Weights of a small GPT-style language model, trained from scratch on English Wikipedia.
Architecture: LayerNorm before each block, learned positions, biases, tied embeddings.
Each number is 128 + 24 x the weight over its row's rms, rounded and kept within 0 to 255. Layers, rows and columns count from 0. Numbers have three digits each. The size before them is the row's rms in percent of the matrix's.

# layer 4 attention query, 128x160, rms 0.135, rows 0-63, columns 80-159
091:143161090135061143112152158067137167129137132113110103135118109116124164113094114127128128132098118128152111147131146126163139135148128124088105122099093149119114103164093131135140100139082142201128084142104123146113109117169117058120181102
095:143144131130130147146118121114144146137097138119115132140164114112102139100129127164139153101180131140127129134116120153108104152130135122146142126115091139139162106168162105188130149153157116110129118088154116095140146149120139100099086103
105:179171168183215098138137062113145102151105110101102106125142149146123151107107121105066142129081110129119115143140121150151104155155148135159109130142132154145113123139093113130158135136160131152079122107087148141137116107135132130149081179
104:129156098095128141138121135097084125145116146131118145128148111104135131110147116130132130153129091116112162123146146159155105150158113121139134109101105157149101142162144131114124114155110149143165080150146136151133153137107121115151101109
087:120144104112130092082135104153127116121146143148118084135084130145140105153137093132124156129130098107142116131153155135163139133140118059102131110096128172110122096135117182089163167134154079094152169160129126136154104143130130097164175105
089:158100122097078107142107142138120086096156121099136119127139139176126138171118139126134147143095141134148094111145101145098099102093162090127139149112112124157129132125070154111145111126145114161064114156116115158112141130112116145120127176
093:130126092102134144141141174094120136139077107160153130095156101122108122159149128125139118139094169096153128091145146166130159168119122122109105084107148135108106116120107136153110134157130146092146152172128126133156128145083092162101122142
112:107108156168147129148104093186163152118154123126160110144146112134083079124110138131120155133136133117134192116135097108086122164129082109151143136156100087124119127124153112162118093114123117143143142115126126157127134121133129089135117144
089:114134142160192133151134138107136116130081150135142092101121140106145123140136186119097103127121145136104123126098146163150145091117115135113140140094075144130198124110109098152129128180145110133098104135136096091154136183084117117143130131
095:159094152160150134127107117140141127185108105156131118114115154157102142129171093145122168094138163101117135134119140113159143166160110068142096135084162131129140141133171133076112140118141084094114175096136147106158083133172165148178162199
091:071148093160161120165164098180154141067106136092163135119131176092122147153105165156127165126175119123145132154114151154073133137157164148105166120138166132102135113084112126146120138137145137110113108083157123090113125141099092106130116045
095:152131185127174122117117111150151073118117145089103105134115154162116132151165130114119126159174120119084155094132159142104092129105137162179153163142146130143091124150113179088096115141140148099150112118093112126130110140093116133111109115
112:095113105163110103119153095173148116111120075111152122091152175115147116146126107087143106128133119085133115095130116099137140130112167102132158126157147120103084132155091139080151113161133147129159136165143169096140105094115131107124121135
096:117137148133113166111172095169158113138090120124102164131145164153130108140152155124163131145187133131108125168128098125133118095119154178116150106151146130102140119130163137123096143151111131121113074116135155150085085148135129113126102096
096:119203150091138163120126108108113131110072116104150163127134155121115131126151103137094108135140159096141120126118165148118112126150147117142134136128177128122122156130122108129163129145111200122111124149139148122111132059078106148126100117
104:121122157159129086113147093130149158133108146141114089116107104163139154103112166113137167097151124171105113088084157159090140117103130119139125115163119117148109096101101119132108122103124079112125181078133123120131131147134168096121104115
092:080118134143092147140151117124084151158147108145143149120137100145143135133128143084157099114109153126166107143152168126068141141111112115115143101142126113114113141129106097161129128135160150145129176114108142143118122138202116123145131104
100:116140134113084125124141124132117161150196120119100137098115064126135139151107109145131095178139123136172132156118102135157101119129086145106110144086140123151156163142173141134093124169098165114144095123147130171101151134153120114105157127
102:114125175133153114139112129091116110122104149131128124164156106090119096073121136167123120174162117134117132123092090113142093156158094133143139104135151071173118124134157134143104182085108137090138130173126126112156129085134121137132133170
099:143125129086089122115120149118131122091129058143141112147136152087110167122114095173116116149147122090168134114142128140149117118134133135177142107144153101148103114115130132118143129125130154113178123155179145126155129124093107104098104124
100:093105128157116139132120089144168095113073104129122132147133130126118133144107146153108110111147125083138122098163121153134148127110081188146148126184151092114105085139156131141088140118169091141111142155135127135128119165065140158180099139
089:154106134111133106117118134142114151126139113137133161143173144153145125128141126134142144140151117142106131085106113119099083151134190127140145145108125115189138148114109131130137121134096146108125094137158136127137134141151135132084093072
099:176131148114124126148094134083161154101089134127154151124128134108161140172119135131125091155132131116104089131099160115109121132119131132128142133097106096143163139143157113117118128102102128130095163095135112137101110143132113170116150070
089:153126151164108094109115135124158151122120158114117133087109153137173095157105129144180169145138111156118136115093200127132093121139127157161126158155116155088130109131109131122103162129109131099113094098095121119142113108116149130119139081
090:083142184154168111135143085104124123164155075140094109116158170115099140130153113115149122145137105087114105134136132144137103145132110112130125134091112185140112125122091121126163098133127150152146120142124140163124131137135106154111142089
090:131108077126122107101140156123116108132161169149115123134135118124088156082186112132110121128118075110140096132146075141101155108090108164115117087136114151108148159084126186150128149122137157137126113116128138121129121138107173160118155123
102:138101113123104142112152147118126095169161104142131109110149125146155120116155111116143114153122060086095084087140157115162062119098138083161116156125130163094122125121102106105134142136135126115127152125155135125125118173111174147128105155
098:127123129096082114165102127112113126146141175115126136198105100141126121105089111143129129103163152136092148136157085126119102095148133078113142118132131137108140104139135134155150146122132121135131153138113144174096133119064104092105124131
102:090128129117127075174117121184133135110138161129143109101166141142131159151158167109105120157128088186156100142126185111133093115092112126123161156149131145105120095088136147137108119143130081113105142092110107129104104112180137131117157118
103:097141158112109178118120140114130113109114153142159129162137130115120103131142129174108115122148142163104126109093140156135125110106164181092125153135151172140176195155145087127114137141118147107118093132171157131125144117131123118106098112
095:108113139159209128123162109116124097140168078124114112163119121110129159125118094097126101148110106075154127109150118101143109145113129105120130127105137130115091096091077097125121127117178119156109094126100161133096126120170134159125156178
099:129152140162171133128121091181144113111162136126106122107175155118137177108175165086142159146092117165124144148136160117110082142095138132144129168118103144176080132097107131126146097098122108140141129117092143126141127128124100149170110128
089:173128119077153136115120159166109130139115101119131128146109137150150089121134141074097108098145096094138152091149100132138085127151129122107141125096160122137098091132167137091122136113156106090163153153120130132145120115101114147120127138
089:157208129088121132090124127082136141102128142102101102167145096110110143147077090125109115150116144120121123116114151139148095108185121104146120123113135074147129118151101096110135126161082142119135080130119115107119132135102132132138118151
100:157091110097128123138116184162103111132126110103147098129124106107164091104127080136157148089125144122142145134102138114118135100126110118148129140152131117116165113162128165127164136162122144119175164138152158122130130135088151142127099129
096:110123119112095120132116124103092147133119144097117108120115113070120132120081125146149139159100093170168125183090133180143090148128094158099125083145109127149104149113174152176075132133132118120143132155118084099123131133142096137114137086
087:111141124121148158125114134128111109107133150136108097110147098127113124113102172110135140114107145142096176127132099109081168128094133105101129113098100130104146162136085123126131111128126168170123148126199147132153076101091114120114133123
096:135122112140133138141160092137189104102169109109101137116161149127130168158117153157094115123133122159157137114108107186144147150137113143172118130120123112155089082124112113068128158123141097105098121099121114143124120112139141153183098117
086:158146100164122085129114117139138070137142134101131139113125152096113139125119137106116137126103134184130129091134118138107166102142080132121146121109108094164142114103117118069118142084149078171089111111169144115144108140139138125152173129
100:116119125145086163109126181105101125113142158145111120124099136120124132117131146144143130133107155141155149170146110126125129110126111141110099113120109153155147169128102118153133146155114180105148136112113114133084155126094113150132117089
091:116115109122127143107131121107130097145111112127109105107168140119101158093102140119127130129123146169100145123142148139128137149096107145130118109173120131113169114123150143154124147098125119086155118121072120152108105121115107140145105203
085:135104163131111137105140108111145119101108115136138086156144174121135154081135126100084124110156111130079099117106185153109132121107152099146119128150143162115121103105080106103129107121145133136136151131105142097144143161170134146111113137
083:143113138173080130122147055125145116118144120132125155108169120116135160119085135124176111118113112115143117133116132128102138130127125178128151127110073131124150114131132111129145127115106106154097127113141142174129148141191101140130150116
111:165149138090090122164104127093098123109105078122126116143165104135148133111087150063121116115112161134087157134133094133142135144148130161128129164132117143113132123187126113150098090148121131148127105165123135153142139104125131080121125192
089:211121114154148131141160101111137118078106132103115073143133159146110180102113150115137131145081137113103127169130125091129092114102147128112157148155165167141131126122118163155120126132132104120153185147129146110111119104120103154142154135
090:120107133141127131129130120128149139112115119158142163079148103125171141092140095161155128072122135158141114110121091109094161143073131143101141121167096123106102126109142149113113070141125152147110143153153152116133136116151149123118125103
103:124145117158153160109164125168125107125132130111131123114094148103112101122099156138110145090098125129102160181149122166107118136124129125113178151114131153147139143120174128164070123135143124090110093100115120095124144103159124136134072130
083:155089126127107086128126127120126145192153151173147140109111082099104127128135113107125087109086166141136060139156133095150091076117113119125115148121119133157126137095130106163126133137152104137115162122064105155111128138138156105124090121
098:098120167157162136156132132105161093097074092124142128117163171130120167172094117098119148150106116163122163126119136154118124168131160140117132119121106096130141140160147111133112115143147145147073136172159146112151117156144137081124132169
089:115097183155095109156109112159127138111131130082134109115141146128146146122157192139122126178089120100141111151131134147097128135098127117131121120105123149127122099113103139094119118101162156122124145123121116113110135101132141113111192133
089:153116152144180104164127128121140096114096117096155101115141153131126148137165139072135124118132141104104143145118129101134099153125169120155136165128169117117097085136112103145133178155105170101143133124124166098118118099143122088107131089
090:146089108183164151105116166143147130123102116146176121112158149111185158109135176124152133095147139103163122136116159135091139155101159135134140162128158123152126141112092105156166138148111162105103129107161155114142096118112105143151097100
094:115138126139197101163161108158146107135122109080157138134140104196125130194134168129118132153146089161102149129116131093119119105105135163127170159094108074145120157132119123134105138121115091109072122109152117127144155139160155145128084141
102:165144159159138132135141138097110094083111104155133096127111152099137129116143148094160132118083135117104112113120152145067113145095137112093142139140160145090122112105142122161110147080123117168057159148131136116121117097116108111094144098
088:144130150106162119130127173152132107134179111088154101153065097139103128143150113131111158132082155117100100143126136138111155144201135101175102121101104128154190084148130155120120159097110123178139137113131097168140104121118112120120101168
107:159125159118185124105077099157171135148127127118146126167141168114150181146127158109141142144134077144106174126136149121150101159113144136128132177127072134146139118126109136181136128104125101169098134125082104154105090128151130116122135115
090:128212147113117175135140136159154090083123137090096093146154135147133126152110150105093143168141113111127135083137140155115108149118110103085147134150120134132122135096134105129094133086135151148097078143136145113121148146109114113123143123
084:107092139157122097108128111109104087133117157182106108180163126097123147131129145125112110105138133116116126107153125203148137098127110122094116095108107133137109114110113086101127117150181140151105152135084129160133108162095139156092136148
097:121122119166125131130151092130146137146136131149105050126113117108156110111085164130109149127122137144144113149099157147125132118138116094135096154101124137143173104117132089158137113088170110131116142106133071131099143152146133116179139130
083:125102134186135111113128089107131133112097128114144155136115104121167166104091147135103106115100130113163089165116096083140132093129155129122123142126129131136142130114113137105132135101155127149095187132145145070140105095137156153152201116
092:140127181172166097120109111125152117091099113085139144133111168150128142123139126119129176135098092122087121148129117094103159094125115120127142135143135133128136108119118133127117130128163133147096169117113138087127135168129131124117090070
094:156171137140141132136099110177140117120089108139112136101102123123110117159159106111128136123144149081148172123155177121131144146142134131140169129109091101158088100135124125090138125089174107163148079143128130132130166185101130115162131101
101:102155175192137175117117135111130110067128147126189119135152159101160161102143126125131122143139160088164148086110162107113118171166112166130123123111145137131145109114143102153116108118115126137127120192130166104147158119109105132113103109
094:191092133133087112140129092117139140158099118123158125146113126138140184150043107164132136109157122127137127148126131085145157138217134107156126120120153131105143100137139157109102101125110118128113139102139164115105138144129129115129170140
# layer 4 attention key, 128x160, rms 0.124, rows 0-63, columns 80-159
094:160143140119118111166081106102112134125122150157081130169108114104123108123173118138146092116112117142092143127118141162148169154131130177102089134118113041114140118086109147163113135122112126093150125130132109104136153161151143093088095127
113:111147114099132117119132110155143147177145167110142160141130156125141163122148148115185171135155153153129091134132148136132093105112148111137146147107122164158151126104166120144175150145148133106146113115165149119159156164158154134113135140
101:190125145075155131161103156082094140134115131114127092161129103134111133129119152102164143179117109113087149139124150154139130147138136128133147102111121092113130103161124093147110100085147094092152106097119094132111167131143144154101145128
098:118160116083143122165088146096135146112135134110121137109099157101127113105085112125137142168123120118134148135130115177147161164113147120168106125101150106090121113114104159125106143144139101093126098170147089136145144150170135138080128107
090:152099119102124118151105128118134176117119062094126145130104173109136120133110105146114111107193158132131146137112156138130097163163088157140127128123150123136107112182115113127137105118107109128143117163080117113121087119176121127121138086
102:097122115119100121114091128171131147149087160084156131134175090161154136131137125132152123112130145126103133137131162099126157091098126135119095153087127103152170144123097113124147141106102140133087173102171131138102134099159146116143114102
094:134117135100132078142104140163091133115104103112106142107113125180135122113118098146137140127120225112181059095133114127126121102133156169119127112107165086135160137167089150104094127144094139126155161129140131172163132107156106120113122096
105:114093112170130147151127125144137122120144117117116107115153100162115097089144159103162130129100128099083143123126170134158095107173126113124121129124075157148131140116107108136142106108119141184145131112128132139128089158132144128148175134
097:129146142112154193116123129145123131129107183149124125123167137090117109136115115156093063131116144104151137148115114164119117121115114099133136118125106133167153111152141142129075120132154118104159125147107109119149164142181118133158098141
109:124144164115118085132121084137096136154121114102128080118123110128140138116141104115120154177131109127117150165152160162102135127126133111135163115125055150113147111146104137123113136117120114121120137109090088159105069108163119153140116116
104:123174119111147164163169152152134116123191149081122125095107111088159107139128120107128126116184123149145090090110129123143131119146145138147137126119158164124103121093150097142151135124132125120136081123156133128124136110132106117168109188
109:156118133155154149111147150107139133129184135139152088115105115119141159106120126148132113171119180130114121153100167075152128129155148142148139106137128131206113162139117109153196124115101126129134105159146120122123149078140126152115134130
106:149136151169142145143110147103159140114135086134190144124108117125169148173162063134115122124130133142150108123129155099128113118132137095139104130166174146122132095127138103141137111145107096097103120121113175103129121101122123129131165208
106:097103135137151150121146112113119083160143138061158114084110125126162162113113137119132146135141132112174136136100153104145112107106122130160138144136164143126142148090143153148132151173104101109152118090110120068112149100095154135104127142
098:156127117142156164145150166120117153123129092084153173143100150147122135085147125130132130130145112130165136133127095067130108128149136133153130154124162110143103121086141105091127138119115136124114118161198108129095149129123111135144185142
099:091148153112111147121150167129112103099142128149149091114138138170070126178118134168134139117143139050158097161122145130122154131117111122097160104109127204128114130137090150141102164131150137166114118110117119156154107132114107125133113089
095:179117153145148124097083138123137141147144114114142141127114121131144146125112132078159102141084127156119054159089154155170120094124138121099097125146118097141154144138143102141155127137139126144108137114154122138152108120154137108139112149
105:110138105131142134059114112143141143106120114138117101110114137111152135116117174060116100143119123147094160134099173153094132096130122145175115161150100065123166161101120123154128122135124130121112127141140152135106155100104127083161141105
110:133165114150213125136152106106122119147175124162115157129119146128099121128133167158101103152110105099153166128124067092142130115150097114122106127155126094119135141134160148127093093128121121130141135108092133119150112140071168162154148159
103:155112091115142177133164181117147164108106146124123148130169175139134144132112114142154127110163190117102103108148131103146149153148160168147103116102122128129148142132194116126146120108129117150131125119152147176087124145117149091103150166
101:129117135095113147136177152146122138136148111110134113108134099182125170086111123094118122132145189093119117133119104101138125160144127157161138129114130123131121072160110160105142124121102125123171138107105149115132127104148159089127102113
095:113169112151125112094157140107157099081121144079157136138131072144158147145149146126125133095147136124148149104158134098145139130116172102114135144120123109132143155112162095166142143149136135157069095131152134156127141115157126166138110162
103:126125123128159142124180132127095151146112152188152138106121125133175138130157146111171105157111128147123169111128121069114146100139165115147153152145095127132140109118176131131138170123155175127139109118148132120112141126122141152127113079
094:132129146116112146110125156117134144127132157117129149126112122167084155104172136097133103168157139132116099133132131132144078130151122145124121131114143098162106154161158089123104085129130119170158094150151157118126112098118106118094078121
089:140116160143096123127090118140125178083119083123125117129129124093099138140113142100160053102146137122133109103135107156100133131124170111141124119162117123074153129147113155138083118093131123114137195098146164157150146121125148099106181117
107:161116080143061106133118132116125132146151139118183127121119124116129130133109101182121123109121126149081141124091102127153172133113173136133094083108142099128116150116123180157127105143112143113172099164104129133132127138171143088122115121
107:125148144096065111133130098138175129122114148146138130212128138138124165141088121130114133133109178124110170140157151133156119141126145111150127134131111111151110106137108153123172128100148122141095154152095149143144099151167118054074144115
109:131146143135087112133101111128120113103164145117133127118126150096150105113107160134140169145153148137154148160133137132100117131133150153158111138124156168143101117078097108138212144126107142118115133137125119085132135109075164097126122158
098:103131114108124152133148131101133130142152072093122079085161085106118097108129114095107131080129108103127081163109095177125140102099109116123105146116141155138095137124143145143139092144115137172126112166097166115153120120153107088149157094
094:094144159104145133144176123143146123141148128092131154119165158097100158094130149163148110112135137083162151101139129122107117152137118143135171148107174159116145129176130096107156089173154146104087098118140160098119184115111109152119196130
101:177135146128132091129110125138099122120156080173159091157095130118101166149111158129151120167103108126128094124109122154118170149128145126174092120178116150134126109117092147083129122089113122086141147121113143136103128106139137107154130125
092:081134125161154133154141179153141143120112123112171138109134139129087107183114153083131149111125130103084060128121142152138158064090140111097157160136120096152185119142158127142133090166122137171149155085097160087146125116108150132134132104
103:147137158156136125150140133148149083123110098060125105124127107147155137106099108128092147120143138096147138056134135114131095114128120148145141121147118151156119090142183094142116094108137157144086130182166162119112127154135064108124119135
103:146121106148157120111130170125110151134096108137101102155077200112102099141145111133110098163111118102130142123180121126130159092162101150133181132107104110144117111157148139118123138143124157135118129130162122118103158107087128153120171133
105:076093134170157136142088138127157089136128163145138153111134127129163113142120148162124142123102116149138080119160177112128126138166116074096114159113089137172120127156124086174138130154138132121087121132139114101102108105115142158120116128
103:097086124105151090153150134134101130125131139155119113131134109102125107132121177140140097144104119189114140139120119168148154148165132116119141110086110092118085179139087093175088121177134132172155121126139145121164105126119111097140143127
097:135156127142148127130084130120117133136109190183193142115112115111163085152123120103153122097129155130108149136111166086144121085131130137132112145150146133132136106152120104136105146109101115106076131104120149166110089097114157120146135128
087:132150124092122130148160144095154137139141118116114063117153100171169134124122089129122083122142113109082141189146127134166128089099111102145128161141112128125109116109143108136196144160140153138129112126100105157108139085069154142148093124
093:150113113153146136098140157116130108112104132119144118118164153112105141166168103142147106127137093100135151132123094152102110080149101125132119129129132092096139134134121114161117153148161131139178143115135144091065077081119121161159116136
102:147129157121114088140100153150160146089091126148148109154144167122117136179180147153113098082136174096159144100113142139174105108137125141105140122103147083145145142122109125123112134178124127110116164095114119116174131118125104124103104133
106:106127100100132135177123142151117078128112131113099119124091160136148109151152122150151160160160161123126119098171108126123125100129169113115115160121128125132114131138152148122100146155113147098172145112093107126159119117153127177108135145
097:132117107114112149150136124097113163157130113135184129145076150130117141137080091200131120099125140151103129130143140124115199108146121091114115102120129132134117125123132154111110114137142118134102147150093102090150143110111119117112124169
095:117113100090131128130123092130133157156100127133087144146093117130135145146139161097135085095190131158109095137112134128121112141130102107121117142101065111098124122165104142123102154114126143150171174106142128153142129130093128135093115128
111:087131104139154119134118106069127134158121143151101105101135161158133126076092102150126170133077097073154159132132101139135153151132120070107104133119160138108090117116128138111100136137109144143122123126130136109121155171109119183154133167
104:113122114145094114139120175102085139123137137124189127092104129083164121086093122126139143105160161109137114133132143136075154091162199094119173149119163101148124178143122101151149114136108109127124132116113125104117136097133136166118131143
091:089102088160113155124078158107142125141145146147139160139140123175121141190106138123134117107138098126101084104092108135124110101111094134071090132113109140111141153078137122093094131150110113135125103109129159116131111143148150107115121111
093:123170104114187161152136135126131130157094129071136117106136145122124125147122136134106110109157102103139154153166111156142129121147091095157115146137121171099122134137153114144089076129175093090143144153130088098119131128125108131153139132
102:078069117145098159109114161114132125134141129117091160156157081113090102125109141177134142120103099127151117100109100161102163128127083163098111119126121133092142104113119117147139094143148090115169162122115142099129137107136148129102099096
100:138161152107139121129158096141123116138068150131120098153142124165126167197135156127136081173071119113110149127136119140116107130151129130095124100106153073113113109144083105129098148094164124121091125118132116142103111128149141134139135124
090:143168119175092102143129141145123168133103124157137122105130109109137126144111136152110092128127102200073137133144125144125116096141152114129116139162118089151118163093092126152133123148184143131136158147115130151151140118134156131148158159
103:178153167143153126100159112080139096121120161157124135148082121101139102133171121139136117127145138107157126155125129105117151126131115094127148132104149125157099092083100115141150173135126130121078105109121152110153140172063122163143136154
095:133134157078148173108109123145159130137140165124097154129117116144149103123114137108135108084134197119144097126136136145122155101095161102115136161133096103103176103155125118137157127110116136118136130104129075155154096126170106129140105132
097:122150134153153139076162084164118093122109102141163117119162179118143152100165125119107108104133139071144155159081149100125116117088143108164128125119120159121091124109117087117109108099145134165094153137139136091093149119089127161133136096
102:164141154153137097139166127122153114122130143127102179098152114101144079118094105161131158127128148172146113060152126109105173116137151127112125121152139105157156146128119145119116129104110136135135153154166149105134083133100160099114146129
096:136110147178134126140127124133121106130140117104160095142143136110105121106147134174147149121077108107089110146135126091150097120147097084095152107123098130154148115109098157140119152128158095052146141127132079167129124109120139131108109125
093:126138145129136113122160118108111128156139109132149147118067093146103108104114159104132155077148175137105133130118141103102144158133161146097109103171110146126104069115166156151116126106073146138149110095088095130140094115091132119106102110
100:165131131191152126157154125133089087117123144133108132102116145109146107100125140063095125114114136115112154106144170099171127114166140097167146142193113086163130168132177112159120138091163156123125090135137138098097137136108174158106116151
097:166144146122130130132125157164131158160137136135124103109127141108123128117117155144123128192119124139113117063137113175108080156102124137139149124104123166110119091161141119129122146130154142164161120130113059163127068151159141112089134135
096:127123158072139153165109108136132175189125142129120103087184122104097112133118118111155121115101125084118119144128145168126149137158101093156140144161129080142139094159122129149122119108147094160147163108103144094172166103097155117140165138
087:179156138131135119090125138124107141127093161193169150137127148116134125125115156143142150141140081118130148123125107177073144124131112118148158115135138118089128144153100103124160135097140140127103133143136142126098115149108144171167122158
100:151118109143123166150137126118131178091120169141111151130108077113153160135151091183144131110162148156144145116111096132108154132167168121169113111105112140124084132112167090134125136114135118128155143174158139099104114134149154166133116150
099:165156169096135102111117144142128142121133141107141122129111067120116137123133057082131131156125114150129119137129107088193120166132147152174129138155126132156163108142162129151079144106137152131160107135145104125106111128141135105125103126
105:165114116128110138138181158090138129118113124130157153136087131119090168091127159125138107115165143111107128079106167141178167151151090106153141155100124135163136134091126121099092153098129108112125140100091150122126125160091131173150115157
114:127140130092158108103121110091109145167104159126133067130090126141144143124112111123138140120152130134105156193107132095134143105128094114150139136082138143131126121113067170140155138073077145109126135105097131099104124100081123115168109127
# layer 4 attention value, 128x160, rms 0.225, rows 0-22, columns 80-159
080:126121159135159136124154178127131097126119094142148111119138120122121110148103122131139172160128118138108152133151127129085163132135128143169072112107124095127100137091117137126120142093157129104118119162131151124138127171159116123111091135
089:154135113143140168117154129096129172144116157135140115110098131138134140130199088147106140149143125150129166107102157145142112157123156095105123117147203138129148124095156109117154142118133117137151151148137158106111094111123142183146137130
083:112165105155081137136106152145126087114128091107130132132101143115120099095118144106178116108146140135083137090141128129169151152129102092080154082151104120146152164126159138163109147135157075073139104111149087102092129111132138113135144113
089:135154135140101063131121107167134134119149097145101108109120142134169063126099113114108139093113095130178094125170123154118105142135092119152147107111133123146154148128113181123135124137089098124143122077110094142157135121137082122136128163
091:124098126104138127116125114108122177161127141171145135135156119126188137110116113101148098158132114101164151145120152129138143164096167154105132113182083123142134130152140137117101126092139162118122116098131151118141124164098127123150106128
082:115123124104075106152119126135152126098128136102124135113122126103091101118114194093116128107125107117082158137134132083120124134153138098166123136126163105112158124170119145116143137136116133129143125132137116130135115158161153127186082133
091:134140143095100113113081121102096114164155093174123141107130131090133142076115142150106159113136151102104153147160114147118155135079097099174120124156141131116119118099127146109133167115113138111115125137108106088109172128115127118191145131
067:122147158111107098062125107124120135099142102141141108137138107128142124144143144166113116152120122155115104133080132138116148108126075094081142134146133113164144109133074109133118098142137116156137166117113118189119114108086120113132114101
096:119122089121169106099124140103128065100113133125104102112144131159094090134120119110142141143111141141101110141141126112158136160159115116132124168124148175117104127097060127119137185128166143173148103093131169149133125114120129116157110123
079:114170100112142113104169128134126084096138139149092115123162085152180148114148128133145147100074139091118154101155127125143132137161156107150138131163105173098130105130132159083113101123124135146150119095153119141120135105124159134154097130
089:139174096091137091106146125102113152150169151131096154139139061154110100138069123112124101123128132124110089112151127128171172122140108151164107143086088114112143135123099149115160136115115152155138121138116108105152135114151187170119148138
077:119149115167138132162122123127124157146143166119131110092131133121142109151146115175119140171157127106183098177136156151076115142123143116141094122151171117115153113187139117125086136170133147126166161130109126132138124121140176112132144142
085:128112124160113112166120081157114159106124124138136103147157185155160165119117124117138122170122112089127136124098098128143131102110151143093108117142140090148123144100116145090110115105179119119130183107123114101149124131142167103157139158
079:153122159112116118152142127157123122123140138159103116124140080145129115125129089136114169100112143097152129150126144156096080104110103108120111101127123120147125084111131100139094127083134135122096145101138125178176153147076128094130131128
081:134142166134125122133114163088136079136127106129161082134087122140107096115104118162119153128124167106141093092080115096126137149178152102103137145122103152147119114130090154152108136120151125164135152135124156179123104128120132088117101148
078:152119149129151113134121093148141189163121110112110133117130080165120092121107115139087131099120115103161139191162087149095113142086116110141132103115161148148115106147104103148151135153099124162153147149125096117105149117137150102110077108
089:107169128091148107134098119135085164164125079120142118084101154142140141099164093153114112169118112171119094128119150081123175142140212103144118099151120126134140092146115114135057121141137147137139121112108130121128122088131128162153169059
090:124100128097120139096152105095103148119109115133076179123155111142102127148115122130125114085141164112130154174131110119180100148098127124118163140131145140107155142139103167145124168101110118146129102129131167109102114140102117125120136135
073:122157149136142163136104165178114117120126137123141138126103107120164148142111156151147138162140097158128146066115139094120167140128121122134143104176102125112133069132125103134103139121139120125122114144091132116142119086102076087074136136
086:102142121083140131095097161112144129120169135143130108148070091116158142101120203113160091137155126117122149131120136118176116131143101110128129133138126106128107098126070131124135157149117150121111077140079138102172126101127105139151158129
075:168126118145169114071133121077142102128161107153085116101116147132133120122112125155125108151128130177131107145125104165129135132121114145114136146153163103129123165136132132196115146162120119135136143157150143171110157084106095096123087131
073:155166156139155099133148110103127141147144138148110113186132069158123102109098137100127125144136138100134097083181136141108158174125104148144142168124099106130139106116126142097103148106143114158099137119123125162191121120156124089139152132
073:135158145093126104142116118151131135123164130115116119126121095109152109125126144138116103087162101095182145158144098165115131148172136126137149133141139150147117160149083112139146159145146154181154112202112108140160136144046133161161088127
# layer 4 attention output (transposed), 128x160, rms 0.217, rows 0-21, columns 80-159
065:128130086105126141110121118117136156149159122141110108137114098141126118104143060168118102112118129120150129127153105150156139164132121094072132133128142132142140154138127139121132092184117160117150104135137118139142125141119165128081100149
078:090090138129103118156082175147156087153141133116121157176146088139137117153064159154126155116129135138113120139138101093109129090127098137172115141089086122125149133152118107120122166132135135126137163087126103166156159146116099096105128124
066:150126116124116116101180142115111152122135187164128165106150120102146123166148093160119142134119142135152120140118123100091098106136107149172118142072121150123101104088118100098128164133097158158117135123124158165128127111108128142150134088
082:166134143150152143093144145091183127120107165152136137091139160127105212123158144099141126166107124131116110121061133110151144100135123140100118159129141138103111117071128096164142148118122108158076113150141166103129106114151140140172145100
077:152135149108149103146087180159146111125146169122111120158116108143085119109088162114134160106134135152090082157130124104135123106145092112180086135115154132137132093115142131152130155134114111145107186146133101155129158111149142118118160158
077:147070115115126138123148125112098140106096098140141088120125137108174140135158102169122122146119142121166121065137148158166148095123129150132132135133117119119155119057117100121102119129124112126104156139123155128131121130118107116094146127
079:143152116142136128107194144109123109097124132131148084108125128121121166168157119109142111152118100152133109104078173105141091132157124151101130153104128125149131111105086137147154140150151104126109098131155138157172114096141148134126106112
051:109098110135156162207121092154161123134118168124133152141156137122118131122102138108140141119143097121107129138151137105130111131135167153208126114134078131097132123141160112120101118087099129120106126146142135117135140121125119104176169114
102:128100134074115114154120147138077171162108137103137109152107100116150104113119097146126169124161142113112138092143116124099151128104134110136109083109118094127168138134161121115127130115101144081150169123126117124120140129075122112086124121
069:154108149085127101149120139119107167132092162115157118123120143140118119125143158100128129140169130126145077109135160119143130123113084123163125128105149089138129127075125110139163182055124123084143167135111125070126151131097120125124171145
073:150101157149154116137107163124124140123107077146156046103078172100177169144147136125140161151083119104110160148068159101121101145161134102116110112167153127152135095107134112154093129117111099156100146123127156169116124121116102118117112121
070:133123119116125098107122146150122102111144157121121152159116143135103128151100173101152118110127122171079124159078096112173125087153156141140140110101076119139112131162181162137152141093110085135103139100125106150099149130140084131133118132
072:139133138128149128103135149086138099119136141153103096142100114153066097129108126132111109113130161153140124173126125135160133145150109125112145101135134119163109098124115115119130132115115133153061110151141143177128112095177113131089076150
063:091167098161148146140098138096154127158156115123146114129138157154105161130129137125130120136128092165098139159107128064147127156166141135099115161162148142147142131199122170111154124130101130106119064156136139120103097117139136128133100130
065:071117138096133117150115078138138179150100147138117141168162126153131153133129125112125108151086141109120174184165114132119133142085109115148115073124123111140135151137174129088130096078122156122138155108130143105156121141132120130105155138
065:108142148131134188121137147131132050074096121148142122126131144131161158150157101108139131153129118111125124092087150080150128138131150136130135141157102102072124141136113126103107082118168114112128131130137151114120136116124126136119140145
066:137102103092106135128126153094122135181120182150134134197139092148115080160125173142158170099141090134107157149131125144124105087124062130094126150136126129134147165120120140103146164144090132139120136139118158142132128151118125125139086202
083:106118163155127114184100107152119137115096134123141046119098118088153153104135155142135145157100125085106136080106179103086142127124107127179136106146131132102121106084137114129152110116163128142120154113151104138143111122123136147131158107
065:113147118176168078110122131142159110117156100141129132120135118137088116123125135115122120101111141114120125201134116139125102158123134114119120179128127133169119121130104161133144081173135135147135122104141108162110131133170179166181122140
069:159105117164109080131169099125102116118118074135147085098145115112136110143118119153090121119085104125110116136124150153123134136115124109112137122120111125154140097103132117158102123133163109176134171097119121158116129128133158094134155133
068:106099127073131119171127106203146163131093173106123149132157134119117122139162146089142151119139150082130126087139147128093111102103151115174139130100098117087170138076160119113111123105129133080144150112126142092134131144138151157184168087
054:137142156130145123154103109153166144104090115148145094108135178137118131146104138092153192147095128116114145197095133115128130115136131093131140079134110141152131087109111137176127150080132116133124146116143125105114125124106110112139153107